{
  "n_layer": 14,
  "d_model": 448,
  "n_head": 7,
  "n_kv_head": 7,
  "head_dim": 64,
  "d_mlp": 3584,
  "vocab_size": 2048,
  "activation": "gelu",
  "norm": "layernorm",
  "norm_place": "post",
  "norm_eps": 1e-06,
  "positions": "learned",
  "qk_norm": false,
  "attn_scale": 0.125,
  "bias": "all",
  "tie_embeddings": true,
  "parallel_block": false,
  "init": "uniform",
  "init_std_qkv": 0.0286,
  "init_std_o": 0.0356,
  "init_std_up": 0.041,
  "init_std_down": 0.041,
  "optimizer": "muon_variant",
  "lr": 0.00319,
  "beta1": 0.95,
  "weight_decay": 0.0,
  "lr_head": 0.00661,
  "grad_clip": 1.0,
  "warmup_steps": 200,
  "schedule": "wsd",
  "decay_fraction": 1.0,
  "decay_shape": "linear",
  "final_lr_fraction": 0.0,
  "batch_tokens": 131072,
  "seq_len": 384,
  "doc_mask": true,
  "train_tokens": 707500000,
  "steps": 5398,
  "dataset": "wikipedia_en"
}
Each number is 128 + 24 x the weight over its row's rms, rounded and kept within 0 to 255. Layers, rows and columns count from 0. The size above them is the row's rms in percent of the matrix's.

# layer 2 MLP down (transposed), 3584x448, rms 0.041, rows 724-776, columns 256-319
size [ 85  85 102 101  82 106  90  97  98 103 110 104  99  87 104 104  91 100 106 111 108 106 103  89 103  90 108 101 101  94 113  98 116  91 108  98 106  87  84 104  92  99 101  88  99  99  96 106 102 101 107 111 102]
[[140 108 185 144 164 132 157 137 135 168 162 125 124 103 118 143 118 108 132 160 124 145 150 130 100 118 155 146 151 142 133 110 156 121 113 106  78 127 159 150 126  88 134 111  99  67 156 136 118 125 149 158  91 150  81 117 108 124 144 130  90 123 116 126]
 [122 149 106 159 122 136 131 157 146 112 106 139 150 144 138 117 158 137 111 130 126 155 165  96 119 111 124 155  63 132 179 131 111 117 170 157 148 104 125 117 105 112 140 128 121 177 155 170 124 151 160 116  88 171 146 154  89 140 154 188 145 114 119 141]
 [ 94 126 122 167 108 129 162 122 119 115  93 125  71  97 124 132 160 138 102 132 122 114 159 128 139 141  98  91 103 147 120 123  78 198 166  90 138 105 147 117  95 128  86 120 161 144 146  92 124 134  94 141 164 117 143 101 104 148 113 127 152  95 195 153]
 [ 99 108 128 140 104 119  92 125 145 156 124 122 119 152 138 118 133 168  76 118 107 122 136 145 182 108 129  91 141 170 151 143 156 117  99 114 101 170 157 148 144 109 149 139 128 127 106 118 112 152 118  91 110 106  97 126 151 114 126 145 161 111 191 112]
 [ 80 128 133 155 124 144 143 129 113  93 139 104 134 108 123 146 105 134 151 113 140 121 150 174 125  96 123 107 123  84 119 143 147 133 123 100 131  83  85 137  85 111 129 167 148 139 143 147 164 150 166 162 153 122 140 170 108 146  95  99 186  79 155 157]
 [145 131 137 172 128  73 109 138 178 151 132 123 146 133 130 156 141 131 111 154 121 141 171 146  97 123 106 149  87 127 153 175 105 114 107 152 144 141 170 121 176 114 158 137  86  72 130 122  80 149 162 138 139 116  81 145 127 104 140 141  97 125 135 124]
 [ 97 156 155 152  68 100 128 141 120 146 113 137  96 119 110 144  86 138 124 175 156  78 157  97 133 143 104 128 111 150 163 154  91 134 153 136 158 161 116 117 126 117 107 196 135 115 135  94 106 131 133 116 109 101  94 101 120  91 150 144 124 148 119 129]
 [ 99 159 102 117 162 144 139 122 135 154 137 154 146 117  92 137 101 157 157 135 167 136 121 127 100 124 126 151 115 122 139 100 102 133 104 121 142 142 139 147 117 161 118 148 138 158 145 152 135 158 116 116 105 162  92 103 128 156 145 141 166 121 155 118]
 [163 163 114 109 158 105 109 122 117 157 141 125 157 156  98 125 121 160 144 106 155 110 128 125 113 124 141 110 118 149 163 112  98 143 165 105 137  82 113 145 166 106 144 152 117 133 136 161 115 159 126 124 103  92 147 113  85 110 129 108 106 108 195 160]
 [151 143 101 127 126 128 148 107 115  97 120 110  93 130 124 103 107 124  93 159 161 157 127 142 126 147 148 135  99 144 167 125 152 149 125 148  98 162 113 144 154  92 125  96 159 142 125 112 133 159 146 134 133 142 123 114 152 103 161 121 108 145 122 100]
 [111 115 168 129 175 134 154 164 149 125 135 117 128  99 153 116 124 134 129 102 115  71 112 122  98 131 159  92 134  67 141 124 110  96 115 151 126  90 129 129 157 152 145 127 114 118 107 114 127 137 109 163 154 107 107 133  97 109 113 145 161  92  94 111]
 [ 81 129 155 101 152  98  93 136 109 117 116 152 119 138 154 123 134 126  69 129 124 126 154 126 117  95 123 129 124 129 111  95 150 151 133 120 145  73 124 136 103 140 135 130 100 112 117 111 133 134 147 171 103 110  87 174  75 130 112  68  95 147 101 114]
 [ 79 153 131  91 112 168 154 122 148  81 153 124 160 117 124 140  94  87 149 141 119 135 122 167 128 138  89 141 125 152 120  74  87 124 122 127 162 123 103 116 115 119 133 103 118 117 181 157 120 123 119 136  90 125 126 107 100 107  93 133 158 152 169  89]
 [100  97 116  86 143 102 121 112 163 109 155 143 146 139 116  99 172  92 119 138 115 104 161 124  97 119 150 114 116 156 150 101 102  97 124 101 119 153 127 150 153 132 101 112 130 181 166 151 148 114 117 124 109  80 183 145 134 112 139 122  92 110 133 156]
 [140 129 135 137 158 105 117 123 154  96  97  86 127 119 135 145 157 114 125 111 107 127 136 104 112 164 105 130 173  76 149 127 138 121 146  98  92 149 122 151  78 120 136  69 130 119 139 100 134 153 125 135 113 147 139 130 101 135 100  92 119 152 106 102]
 [130 152 158 137 154 109 129  98 137  88 141 120 111 157 133  96 123 142 110 105  95 139 105 108 123 149 134 134 114 149 167 153 109 102 102 132 161 155 109 142 159 106 170 111 125  95 123 102  86 143 123 155 118  98 131 123 148  87 141 156 131 132 125 130]
 [100  84  86 149 116 105 141 128 151 141 137 113 160 154  99 142 140 170 151 103 158 148 144 101 158  93 110 156  94 117 148 134 132 150 103 125 126 150 135  95 142 117  97 126 122 161 137 155 115 156 155 170 107 141 142 153 167 104  97 165 156  86 128 149]
 [118 126 121  95 105 129 157 130 117 100 144 114 111 123 111 135 113 135 163 171 127  81 148 101 148 162 102 163 181 121 119 156 105 151 131 153 126 143  66  90 150 161 126 119 142 145  88 113 147 151 100 120 138 142  93 159  86 110 153 100  81 104 106 179]
 [144 119 131 142 125 131 103 151 123 114 111 124 141  70 158  92 133 124 115 119 148 164 115  93 151 132 133 112 148 132 133 171 104 162 149 132 139 129 102 121 112 152 159 127 137 121 107 125 113 129  82 141 148 127 152 139 176 149 142 163 110 130 147 173]
 [142 127 114 126 163 108 164 159 114 134 157 118 174 167 118 101 150 128 113 145 134  99 154  97 104 117 104 130 136 121 130 127 133 101 172  98 131 178  80 122 121 153 114 147 121 157 122 160 131  77 138 114  89 165 176 172 116 117 184 126 126 178 158 105]
 [193 128 118 140 125 131 147 131 120 113 141 107 150 145 161 146 154 105 126 124 143 140 154 129 159  88 116 101 118 154 146 187 147 139  97 132 120 130 158 146 146 157 117 125  85 117 102 166 159 163 145 105 166 124 140 118 111 145 138 153 110 173  85 132]
 [121 148 137 105 152 123 140 143 119  94 126 137  94 146 129 109 102  70 135 130 111 120 165 140 146 182 151 144  91 114 183 127 133 101 106 131 155 119 128 164  78 145 129 155 119 136 125 133 108  81 146 122 109 123 150 131 101 120 137 158  83 151 143 142]
 [159 116  98  84  90 151  90 131 104 111 158 115 152 101 147 123 150 146 156 125 163 120 127 120 138 112  68 139 120 121 136 149 130 105 123 162  91 142 106 151 158 111 143  97 142 152 101 148 146 103  96 105 138 113 129 109  82 133 181 148 176 105 108  78]
 [160 181 140 115 112 149  83  91 144 157 134  96 130  97 132 140 150 119 140 152 124 157 145 177 136  90 111  83  75 138 127 162  82 135 125 142 103 163 146 156 113  92 150 136 138 111 144 118 146  85 148 125 131 137  91 121 111 174 142 155 130 121 152 109]
 [110 113 123 146 136 148 145 146 144 164  98 108 146 130 148 110 108 158 136 108 173 121 133 166 181 152  91 121 163 141  69 126 107 107 111  77 124 121 120 124 151 142 129 126 136 115 113 154 161 151 151 134 154 126 105 140 162 103 127  89 165 114 134 134]
 [130 150 123 111 143  92 107 103 152 120 115 115 115 102 158  88 141 177  94 106 114 136 142 164 156 114 118 145 129 171 163 154 163 143 105 190 120 150 104 142  91 145 149 116 122  86 122 111 116 116 141 124  99 112 123 157 173 119 160 124  87 109 141  94]
 [137 136 105  83 117 137 126 128 127 139 113 153 148 105 121 148  96 146 118 130 124 141 145 127 129  96 127 113 125 114  94  92 135 155  99 105 146 136 120 114 153 118 130 159 147  98 128 111 129  81 119 114 132 142 115  81 116 111 142 159  87  94 158 129]
 [155 125 143 150 124 102  99 158 104 124  77 127 133  98 179 105 130 131 113 125 120 119 145 154 125 168 145 154 130  71 125 139 174  86 116 159 149  96 144 134 144 153 109  74 120 128 134 116 140 128 126 150 165 136 150 116 124  97 140 152 123 104 117 158]
 [130 139 117  95 104 103 139 122 106  98 121 129  99 166 107 148 101 175 155 123 155 132 196 128 130  97  95 114 162 121 175 151 143 168 166  90 152 115 161 135 167  96 133 141 135 106 157 152 168  99 166 139 151 141 128 149 143 126 135 103 183 140 139 150]
 [128 147 119 131  85  97  90 120  91 138 136 103 129 116 132 134 120 163  91  91 115  86 130 143 125 141 163 131 100 161 133 105 165 143 119 119 131 131  73 170 143 107 141 135  85 130 141 120 117 137 124 120 103 147 143 175 110 175  98 150 109 175 127 154]
 [133 112 112 147 126 112 122 133 148 150  95 178 128 147 142 119 103 140 104 158 126 140 109 135  91 142 137 103 121 161 147 116 141 129 137 148 114 143 152 132  86 125 122 155 143 124  82 150 146 111 107 147 131 163 141 128 120 133 168 141  92 115 154 177]
 [126 108 126 138 107 123 178 166 109  88 128 189 152 141 156 130 127 133 163 174 129 114 180 151 174 135 136 105 137 117 105 115 149 103 145 120 132  82 124  78 182 119 147 168 123 116 136 106 127 132 116 110 130 125 180 141  86 138 110 145 128 111 149 163]
 [137 120 137 140 122  84 134 165 116 150 135 109 160 149 142 101  84 125 142 127  83  93 104 171 154  93 129 108 113 114 115 149  93  87 129 156  93 100 104 122 142 134 141 155 148 126 104 102 113 130 131 104 117 136 120 110 166 142 175 158 132 145  76 119]
 [102 130 107 157 110 163 100 175 103 156  82  87 126 100 146 101 123 105 131 141 141 149 100 149  86 143 162 118 144 144 159 144 134 184 136 130 126 169 121  86 150 133 116 154 128 125 173 139 129 155  95 107  86 100 134 165 127 117 110 147 136 149 104 135]
 [159 101 135 128 118 109 100 161  87 111 109 118 138 118 115  98 117 100 146 147 156 138 190 113 144 155 116 165 124  80 161 102 123  86 107 118 138 123 142 111 124 142 127 148 124 166 167  79  90 115  78 123 139 140 112 135 147 103  97 120 139 108 140 128]
 [129 101  90 131  94 139 122 162 137 109 118 118 123  89 116 144 113 145 111 166 126 131 152 140  91 105  91  96 179 108  81 150 127 140 145 121 136 110  89 129 129 156 120 115 143 127 157 106 152 131 153 125 118  58 135 142 106 126 103 120 158 118 141 144]
 [142 154 114 128 102 162 123 139  98 118 150 113 125 142  82 137 137 127 122 170 103 124 114 161 107 118 171 119 157 163 140  91  90 113 131 124 127 139 201 156 129 116 139 100 153 153  87 137 152  84 116 132 118 167 116 108 147 112 126 117 143 142 146 165]
 [112 110 126 120 142  89 158 138 147 137 109  99 144 121 108 110 128 136 108 129 126 133 124 145 108 143  91 127 151 144 158 120 156 119 168 176 140 136 120 170 137 134  76 132 132 123 111 141 133 143 205 117 137 122  84 168 128 128 108 168 112  95 125 116]
 [154 134 117 121 112 153 148 142 160 170 148 129 118 148 122 113 144 145 110  95  89  88 135 153  98 173 118  82 104 147  95 125 104 125 108  98 108  85 108 124 114 107 153 175 114  96  86 172 162 108 126 147 127 119 159 119 110 109 129 119  97 140 163 143]
 [149 109 104 121 166 131 110 149 155 133 128 105 137 153 104 159 147 108 147 131 158 116 120 167  90 131 165 109  84 109 149  96 118 106 130 143 130 143 134 143 196  86  92  99 130 168 175 148 114 130 124 153 137 160 131 119 140 159 123 112 137 180 122 166]
 [ 91 119 139 146 123 131 120 135 148 172 168  95 152 141  95  83 113 172 128 127 131 134 121 144 123  55 140 103 131 115 144 144 121 140 134 162  85  67 118 134 125 118 104 140 109 125 121 140 136 162 148 102  83 140 165 137  93  96 125  92 107  87 161  93]
 [147 121 139  80 131 131  99 164 100 167 148 118 134  93 169  98 165 112 155  86 158 103  52 148  98 119 156 135  96 146 114  89 105 166 136 151 142 147 132 136 136 107 149 142 135 176 136 164 139 108 161 136 134  99 140 107 114 153 102  89 135 104 134 171]
 [112 120 152 135 113 109 129 151 130 119 124 135 137 150 137 133 114 136 114 139  98 154  97 166 161 144 144 111 116 117  91 118 110 146 129  81 112  99 138 124 139 119 108 151 143  87 147 158 141 132 113 130  94 106 121 140 108  97 119 100 124 102  96 112]
 [126 160 151 136 124  80 159 156 132 144 131 144 151 162 116 164 167 137 170 122 127 102 163 132 142 103 135 128 135 144 119 154 136 141 119 140 113 179 159  99  69 154 152 146 139 128 136 157 105 134 145 124 135 108 121 139 121 111 148 179 137 173 112 164]
 [116 150 111 166 103  90 133 137 133 135 110 124 136  96  70  82 149 158 155 123 135 115 137 157 100 138 129 158 111  79 111 145 109 112 149 106 180 130  99 138 152 149 149 161 115 173 135 128 145 132 100 149 109 115  65 147 108 149  97 151 160 156 107 144]
 [178 113 146 112 124  89 103 156  81 155 147  80 142 143 105 157 160 134 123 146  78 159 105 158 146 124 138 160 157  87 166 111 176 140 140 124 130 107 122 138 152 153 105 158 152  90 144 130 137 152  98 124 141 139 110 119 103 137  97 157 150 137 108 105]
 [ 95 148 116 129 138 120 153 163 113 107 145  85 170 128 159  85 101 106 107 124 118 119 114 118 129 106 121 164 160  76 119 138  92  95 117 120 110 101 134 110 108 146 133 147 122 103 113 137 135 156 103  90 124 138 134 156  97  98 117 108 142 145 161 120]
 [173 125 123 120 117 120  88 157 159 146 138 141 109 135 123 119 151 102 184 100 119 149 114 123 124 100  84 127  96 156 104 135 123  92 190 164 126 129 151 152 124  98 100 106 125 113 148 181  92 154 125 113  95 157 129 130 130 113 154 160 116 141 148 109]
 [115 102 161  93 141 141  86 111 121 136 128 140 173 121 123 156 129 131 104 126 134 123 127 122 133 134  98 125  93 114 149  98  99 126  99 140 164 126 118 157 140 107 171 106 104 175 172 139 147 157 106 151 155 114 140 131 130 133 154 113 131 152 138 117]
 [121 139 141 131 127 143 130 118 139  95 137 110 138 123 152 112 119 135 132 115  98 139 123 118 160 115 149 134 150 179 161 152 136 133 135 105  94 157 129 113 115 157 123 186 119 133 112 151 110 157 131 106  96 158  94 142 138 115 112 115 148 151 150 159]
 [166 147 143 130 120 134 164 165 136 155  93 161 130  59 159 106 162 126 163 142 148 155 115 118 130  99 148 112 130 190 123 122  97 111 112 101 101 127 128 115  91 117 141 155 111 105 100 112 139  77 115 122 101 126 110 146 120  95 106 137  84 129 128 140]
 [ 93  92 105 104 134 127 144 123  96 137 111  81 142 104 163 182 151 113 105  76 146 122 105 107 164 125 112 153 163  97 152 171  98 109 150 125 160 103 121 174 138 141 156  98 136 162 177 102 133 131 145  98 103 112 153 149 139 108  99  67 138 163 108 154]
 [125 151 135 169 123 114 158 114 157 115 184 119 107 148 118 163 131 159  90 123  77 106  86 119  85 110 137 119 153 158 100 104 145 118 163  93 131 115 124 125  78 142 134 125 147 119 121 130 103 151 139 104 135 158 113 101 132 149 161 117 111 108 110  71]]
# layer 2 MLP up, 3584x448, rms 0.041, rows 725-776, columns 256-319
size [ 95  93 103  89 104  90 101  97 103 105 105  99  93 107 101  94 103 101 108 105 107 101  91 102  91 105 104  96  98 109 100 108  93 104 100 105  96  82 100  95  98  97  97  97 101  93  99 104 101 102 111 102]
[[182 128 114  82 110 153 129 151 100 131 155  83 133 114 109 107 149 137 100 131 171 115  98 139 108 107 161 126 145 167 157 134 134 112 147 125 199 104 104 165 171 144 141 111  55 124 157 103 139 125 122 119 120 144  96 117 113 113 146 111 156 108 119  98]
 [133  93 130 128 128 152  77  89 136 126 142 125 110 118 124 114 164 160 142 109 143 148 111 136 140 127 117 123 117 140  91 148 155 125 128 143 172  86  79 145 157 109 108 176 100 126 167 100  97 153  93 112 156 128 147 117  71 151  99 136 133 113  96 134]
 [110 167 121 107 148 136 124 137 171 101 169 136 127 106 109 133 100 117 149 147 151 117 112 128 169 105 140 116 150 107  97 150 117 101 144 120 153 115  98 110 162 146  90 136 157 118 172 116  82  92 150 125 133 139  87 116 110  83 133 135 112 110  82 119]
 [134 104 156  89 137 168  93 152 116 147 114 154 134 122 147 143 131 114 118 108 184 165 169 100 137  95 135 131 139 164 108 118 131  91  80  98 131 123 150 134 148 105 124 155  96 101 122 100  87 155 131 115 140  99 117 110 109  73 175 162 100 111  91 156]
 [132 111 107 124 105 107 125 121 125 143 156 124 139 131  97  81 157  86 172 117 141  74  97 135 120  99  93 135  97 119 139 173 169 150 117 142 129 172 140  77 139 131  97 113 123 127  74 123 113 122 160 151 158  90 105 146 123 104 115 111  96 151 145 125]
 [118 116 130 109 148 140 104 163 149 170 130 132 105 105 116 129 117 113 131 113 108 158  89 165  89 118 100 138 134 136 140 126  96 147 130  90 100 142 141  95 108 161 120 115 123 150 101 129 145  76 141 144  94 173 116 113 104 145 120 168 164 157 170 137]
 [159 117  86 103  78  79 139 120  94 149 161 112 117 111 118 103  93 120 113 115 159 132 162 127  75  88 114 117  95 143 144 116 144 133 125 156 118 133 129 144 131 137 142  96 158 141 104  86 157 111 113 129 157 111 115 163 114 118  85 106 158 147 142  98]
 [129 122 136 138 120 102 144 102 151 115 159 129 142 149 140 147  85 109 149 122 141  98 118 135 113 124 112 158  98 120 113 128 158 134 127 146 148 166 155 152 147 145 112 124 137 121 150  90 100  81 118 137 150 168 165 144 148 130 157 114 121 123 112 151]
 [104 123 150 138 156 116 119 127 110 155 105 135 129 138 163 131 129 119 129  74 128 121 157 116 125 169 122 122 128 146 166 105 157 104 128 169 103 145 154 117 133 115 121 122 160 159 109 116 142 116 143  71 129  92 113 139  91 144 150 162 104 105 109  88]
 [109 134 122  98 113 146 157 120 119 122 148 151 143  93  87 154 115 176 119 106 145 149 111 147 134 153 110 153 122 117 128 123  94 112 103 121 161 102 134 134 155 147  89 165 132 169  84  88 123 104 106 111  80 138 159 129 140 110 115 153 139 172 132 119]
 [149 136 101  94 148 168 162 142 150 176  95 142  99  82  91 179  95 125 144 155 147 107 134 126 115 103 143 114 121  92 157 120 131 155 131 124 155 103 176  89 169 125 135 117 121 147 129 141 107 132 110 127 164 162 118 114 117 162 143 140 103 120 134 120]
 [155 123 138 136 177 107 118  93 155 149 107 154 112 133 107  91 112 148 107 157 170  81 122 125 126 146 104 101 131 130 160  94 165 128 130 129 155 146 119 116 131  97 154 117 144 103 136 122 139 119  86 115 119  91 165 128 136 109 156 142 144 146 132 150]
 [165 147  89 132 168 161 169 141 126 132 141 137  78 172 141 111  97 141 151 135 139 130 133  96 117 130  93 139 132 140 110 151 136 126 143  81 122 135 123 162 108  76 140 149  75 105 131 136 171 144 153  96 121 150 128 132 151 106 114 155 127  96 109 138]
 [147 119 131  61 151 157 162 160 135 110 152 143 133 154 124 146 123 147 127  93  99 125 138 125 124  93 151 144 152 154 125 126 114 164 110 135 154 136 125 127 140 142 135 132  92 103  87  89 156 133 123 111 117  97 177 132 130  68 149 140  80  92 161 136]
 [113 148 138 111 200 158 155 144 166 131 159  85 134 167  79 129 106 164 144 116 140 107 150 105 185 162 116 125 140 146 140 154 106 122  81  88 146 103 140  85 127 144 147 140 149 137 171  68  78 151 107 123 140  92  97  96 138 151 123 124  80  90 121 146]
 [135 146 140 120  86  90 137 112 107 111 142 103 169 155 120 132 128 117 113 108 123 110 121 142 167 117 102 155 152 166 122 121 112 146  88 128 126 125 116 106 116 131  94 159 127 113  67 124 156 124 133 158 157 120  97  98  78 137 106 161 168 109 107 148]
 [130 172 105 138 118 121  94 149 110 147 144 121 102 112 125 173 118 129 100  98 144 122 167 149 147 116 114 112  80 110 109 143 119 134 119 126 143 118 179 146 130 131  95  96 163 185 142 128 151 120 117 123 139 105 164 114 140 121 126 126 144 126 115 116]
 [132 120 105 141 154 138 163  99  91  86 136 107 177 108 150 111 100 136  73 146 155  82  91 136  71 108 119  94 156 116 136 149 106 152  83 178 131 113 121 129 129 145 135 139 141 115 122 161 144 175 114 128 130 104 161 165 108 162 127 129 150 141 107 178]
 [121 143 164 109 129 126 114 155 166 164 160 140 142 174  99 123 134 105 121 131 105 107  99 136 157 138 121 169  87 128 108 129 169  94 117 142  96 184 135 126 125 139 129 142  99  76 118 153 111 117 150 146 103 113 142 151 164  98 135 133 127 153  80 115]
 [172 120 116 150 103 130 164 134 141 115 176 120 101 156 153  99 164 126 117 180 134 148 135  59 131 142 150 139 107 110 151 131 138 136 116 149 105 132 132 138 115 133 118 109 114 187 119 141 124 142 114 107 130 163 120 146 111 119 122 144 153 103 113 114]
 [183 117 110 135 110 138 147 149  96  83 117 145 142 162 119 106 155 117 100 128  99 127  96 147 173 152 134 101 134 138 123 163 123 135 128 153 175 130 142  96 168 125 129 142 117 113 103 105 138  95 102 114 106 112 145 115 137 101 155 126 105 134  87 153]
 [115  86 107 101 126  97  89 152 158 187 118 119 107 165 132 134 171 144 125 105 110 127 107 134 141 136 107 140 100 129 124 165 159 163 155 152 118 114 146 180 176 135 139 108  97 138 159 106 151 102 131 133 121 133 123 143 132  96 100 144 193 150  99 133]
 [134 136 131 125 109 146  97 112 123 130 141 107 114 146 103 151 148 112 140 148 168 153 113  80 122 121 132 161 146  88 117 145 138 141 161 109 158 126 142 154 121 116 142 137 157 136 158 148  68 126 106 124 140 157 127 146  63 120 142 170 163 103 148  74]
 [160 120  91 125 129 135 119 154 127 127 125  86 122 143 156 101 154 115  72 115 137 124 122 137 179  79 137 130 135 133 100 130 112 139 125 112 136 165 129 112 139 114 157 121 107 117 103 118 158 166 161 110 133 141 143 135 161 121 129 123  95 101 114 164]
 [111  83 127  85 129 128 155 115 126 110 136  97 121  87 108 115 132 155 142 128  76 105 116 171 122 146 127 132 111 115 129 165 105  90 150 151  91 106  94  77 134 135  92 111 157 106 122 107 125 135 146 132 115 106 111 114 110 169 109 146 108 157  83  97]
 [106 118  97 115 145 167 100 136 139  93 121 119 138 155 165 129 119 122 122 114  90 105  84 126 110 108 139 110 113 118 130 119 103  91 114 130 143 113  98  80 177 128 162 155 157 131 138 126 163 128 144 146 128  99 160 139 127 122 141 172  86 149 138 137]
 [130  91  83 122 154 154 168 125  96 102 115 162 104 132  94 146 118 136 152 152 117 156 102 153  89 127 119 147 158 140 123 124 156 116 173 139  96 168 127 151 132 129 118  94 169 140 106 106 145 136 117 108 134 113  93 101  98 111 121 133 122 121 136 125]
 [130 134 156  98 160 141 107 164 146 116 104  78 147 143 191 130 147 100 144 141 164 135 110  94 126 106  83 133 124 115 122 129 161 122 127 147 162 150 140 100 106 159 137 135 120 105 116 116 160  99 100 123 128 106 164 121 106 110 149 169 139 132 136 150]
 [127 113  77  90 104 176 124 120 156 106 119  90 115  80 156 159 140 115 154 174  82 130 153 141 108 135 107 126 160 121 165 120 135 151 116 130 129 143 108 110 109 124  98 170 128 100 129 150 120 157 107 124 167 133 120 115 121  94  95  98 121  88 126 127]
 [133 172 122 121 120 137 116 122 161 147 137 105 172  93 124 129 120 122 144 129 129 143 162  74 116 144 131 128 118 105 125 167 139 114 117 113 172 117 151 140 137 139  83  79 147 145 154 150  85 139  96 144 135 150 142 147 173  97 115 162 140 170  89 134]
 [127 118 136 139 163 138 103 146 126 141 109 145 135 109 151 134 159  92 102  95  81 116  89  91 158  96 131 134 131 105 131 136 146 140 160 112 146  86 146 128  92 111 106 102 101 148 173 171 130 136 126 153 138 127 112 125 123 143 129  72  76 163  97  97]
 [159 130 124 161 123 147  98  89  90 144 102  70  95 111 111 162 153 163 116 123 149 199 131 146 150 117 154 137 140 141 131 131  97 168 136 146 143 146 139 151 112 101 118 153 132 101 135 160 111 123 113 128 111 136 147 123 177 144 106 136 112 148 146 148]
 [105 151 168 149 128 116 129 143 135 195 105 155 178 111 118 138  98  90 150 130 115 129 104 125 148  78 106  97 111 119 117 125 100  98 151 122 151 134 161 111  95 123  82 167 119 142 155 144 118 117 130 173 139 141 125 110 134 154 143 115 130 140 128 138]
 [162  96 126 109 125 130 147 149 124 124 133 151 134  98 150  97 118 144 139 139 172 164 168 183 126 175 127  89 113 108 124 105 175 136  96 145 126 105 110 156 154 163 156 116 151 129 113 117 141 106  97  70 108 119  71 112 160 143 119 149 146  97 109 103]
 [173 120 144  92 153 137 118  90 134 154 106 102 142  98 149 121 144 138 128 136 117  97  87 122 138 141 150 115 119 146 140 132 134 109 153 153 173 177 112 167  98 170  90  94 114 144 100  98 152 155 163 109 138 172 136 178 102 167 103 119 115  87 131 129]
 [ 98  66 159 155 112  92 142  88 117 130 154 111 110 101 137 110 104 137 158 131 123 141 118 157 122 138 152 106 133 106 169 163 153  79 140 150 160 180  86 130 126 114 139 202 146  98 143 148  90 148 113  90 143 160 145 122 106 122 109 109 133 145 152 108]
 [130 130 162 118 122 152 112 163  78 144 156  98 118 148 137 109 154 148 156 113 137 139 111  72 126 170 148  75 103 112  83 133 138 150 182 121 118 111 123 107 116 100 112 119 140 149 109 144 157  75 115 127 169 141 167 101  92 161 126 172 143 151 151 123]
 [153 144 125 108 144 125 154 166 110 105 152 100 134  97 115 114 130 122 132 157  92 135 123 100 112 167  99 129 157 120 118 142 152 121 105 110 137 150 156 140 105 148 107  99 156 148 105 137  98 130 131 123  90 120 150 110 101  86 156 137 137 147 167 111]
 [117 112  76 134 122 118 111 106 172 125 127 131  97 148 119 116 131 152 133 153 132 115  87 120  67 154  81 121 159 151  97 149 125 107 171 142 113 130 122 128 107 118 135 126 150 160 118 129 112 138 125 155  91  85 161 138 189 133  88 127 116 119  92  97]
 [ 99 182 115 125 131  68 156 151 113 151 159 104 112 102 149 137  93 142 137 139 120 103 109 149 152 144 115 126 128 166 153 101 156 140  98 129 147 133 146  94 138 136 132 129 151 124 146 108 121 118 138 115 109 110 145 116 132 105 173 132  77 148  88 117]
 [ 98 144 119 145  98 155 120 133  98 101 109 155 149  87 156 159 174 137 122 123 122  94 166  89  96  85 138 143 112  95 141 114 130  70  97  87 148 128  95 128 103 146 153 138  88 145  88  97 135 125 158 124 153 149 117 147 139 120 108 127 152 121 113 113]
 [112 142 130  89 115 129 120 145 123 134 137  80 132 105 143 132 124 104 136 162 129 139 156  82 109 162 170 139 122 127 155 113  88 115 148 141 121 100 142 149 117  98 144 124 125 103 131 122 136 122 105 133  92 133 136 106  96 108 126 118 133 135 116  71]
 [112 134 109 152 101 171 131 115 120 137 125 142  82 112  90 138 119 150 138 114 115 158  88  79 116 130  96 114 124 113 136 123 101 151 158 148 104 140 126 125 141 112 125 125 152 108  90  97 124  92 104 106 112 134 105 107 137  73 134 120  96 165 115 140]
 [160 135 164 132 142 175  94 134 120 138 130 100 101 171 107 109 154 142 179 154 144 164 118 127 117 141  62 142 135 160 151 146 150 157 145 109 107 186 169 147 108 119 145 133  87  91 105 144 154 124 136 118 161 144 176 118 110 157 117 151 160 112 108 157]
 [150 157 178 103 128 156  91 115 113 157 139 104 113 104 101 140 103  81  76 133 111 159 131 108 138 148  98 182 109 126 153 148 144 152 104 128 122 132 104 128 101 160  80 153  76 112 107 136 166 139 142 125 127 149 150  95 102 130 134 115 163 146 115 180]
 [120 114 136 142 132 121 149 128 148 135 154 116 148 159 108 148 109 130 174 140  99 158  94 108 172 109 111 132 126 108 147 129 108 114  96 136 149 179 176 104 116 125 105 131 153 180 131 101 124 111 145 121 108 110 119 107  90 154 106 109 182 138 104 163]
 [110 132 115  78 110 123  99 159 156 167 157  96 110 130 109 128 109 160 119 167 129  89 174  93 126 123 106  77 144  79 105 137 159 126 116  85 128 165 132 145  97 140  92 109 114 106 150 109 124 144 128 144 103  81 144 151 106 145 113 119 183 104 120  98]
 [142 116 194 153 121 148 108  77  93 135 140  90 154 144 133 153 114 132 164 100 144 139 115 106 139 115 127 134 142 133 104 120 142 112 147 106  77 109  87 120 104 138 144 159  70 127 129 123 146 128 171 145 130 114 131 177 190 141 160 118 136 135 168 109]
 [126 149 146 154 103 116 131 167 129 186 111 140 116 132 132 158 116 108  92 193 119 150 133  88 124 130 138 115 132 110 108 150  86 131 128 135 102 137  86  93 145 121 119 178 136 136 112 130 143  97 128 140 143 151 133 135 151 151 139 135 118 151 125  91]
 [142 125 109 195 138 106 112 125  86 141 114 103 153 130  77 137 126 134 133 155 124 149 128 127 153 167 160  85 108 135 136 134 136 144 132 140  98 161 121 118 150 132  88 106  98 112  89 134 123 135 148 141 129 137 142 149 142 134 112 146 144 107 118  93]
 [165 146 142 155 130 114  47 135 112 123 113 120 117 133  96 154 149 160 158 137 166 142 120 116 138 129 125 135 112 145  98 149 108  99 111 113  81 153 126 158 199 135 163 137 107 107 156 137 105  92 138 120 139 111 153 132  90 154 120 149  97 109 152 130]
 [145 114 145 133 140  97 130 159 143 165 123 137 142 124 158 103 129 130  89 148 137 114 114 107 119 155 116 109 148 110 135 172 143 132 129 106 101 123 124 152 115 101 125 141 123 131 124 169  92 112 166 105 110 150 136 172 137 125 149 141 153 132 124 156]]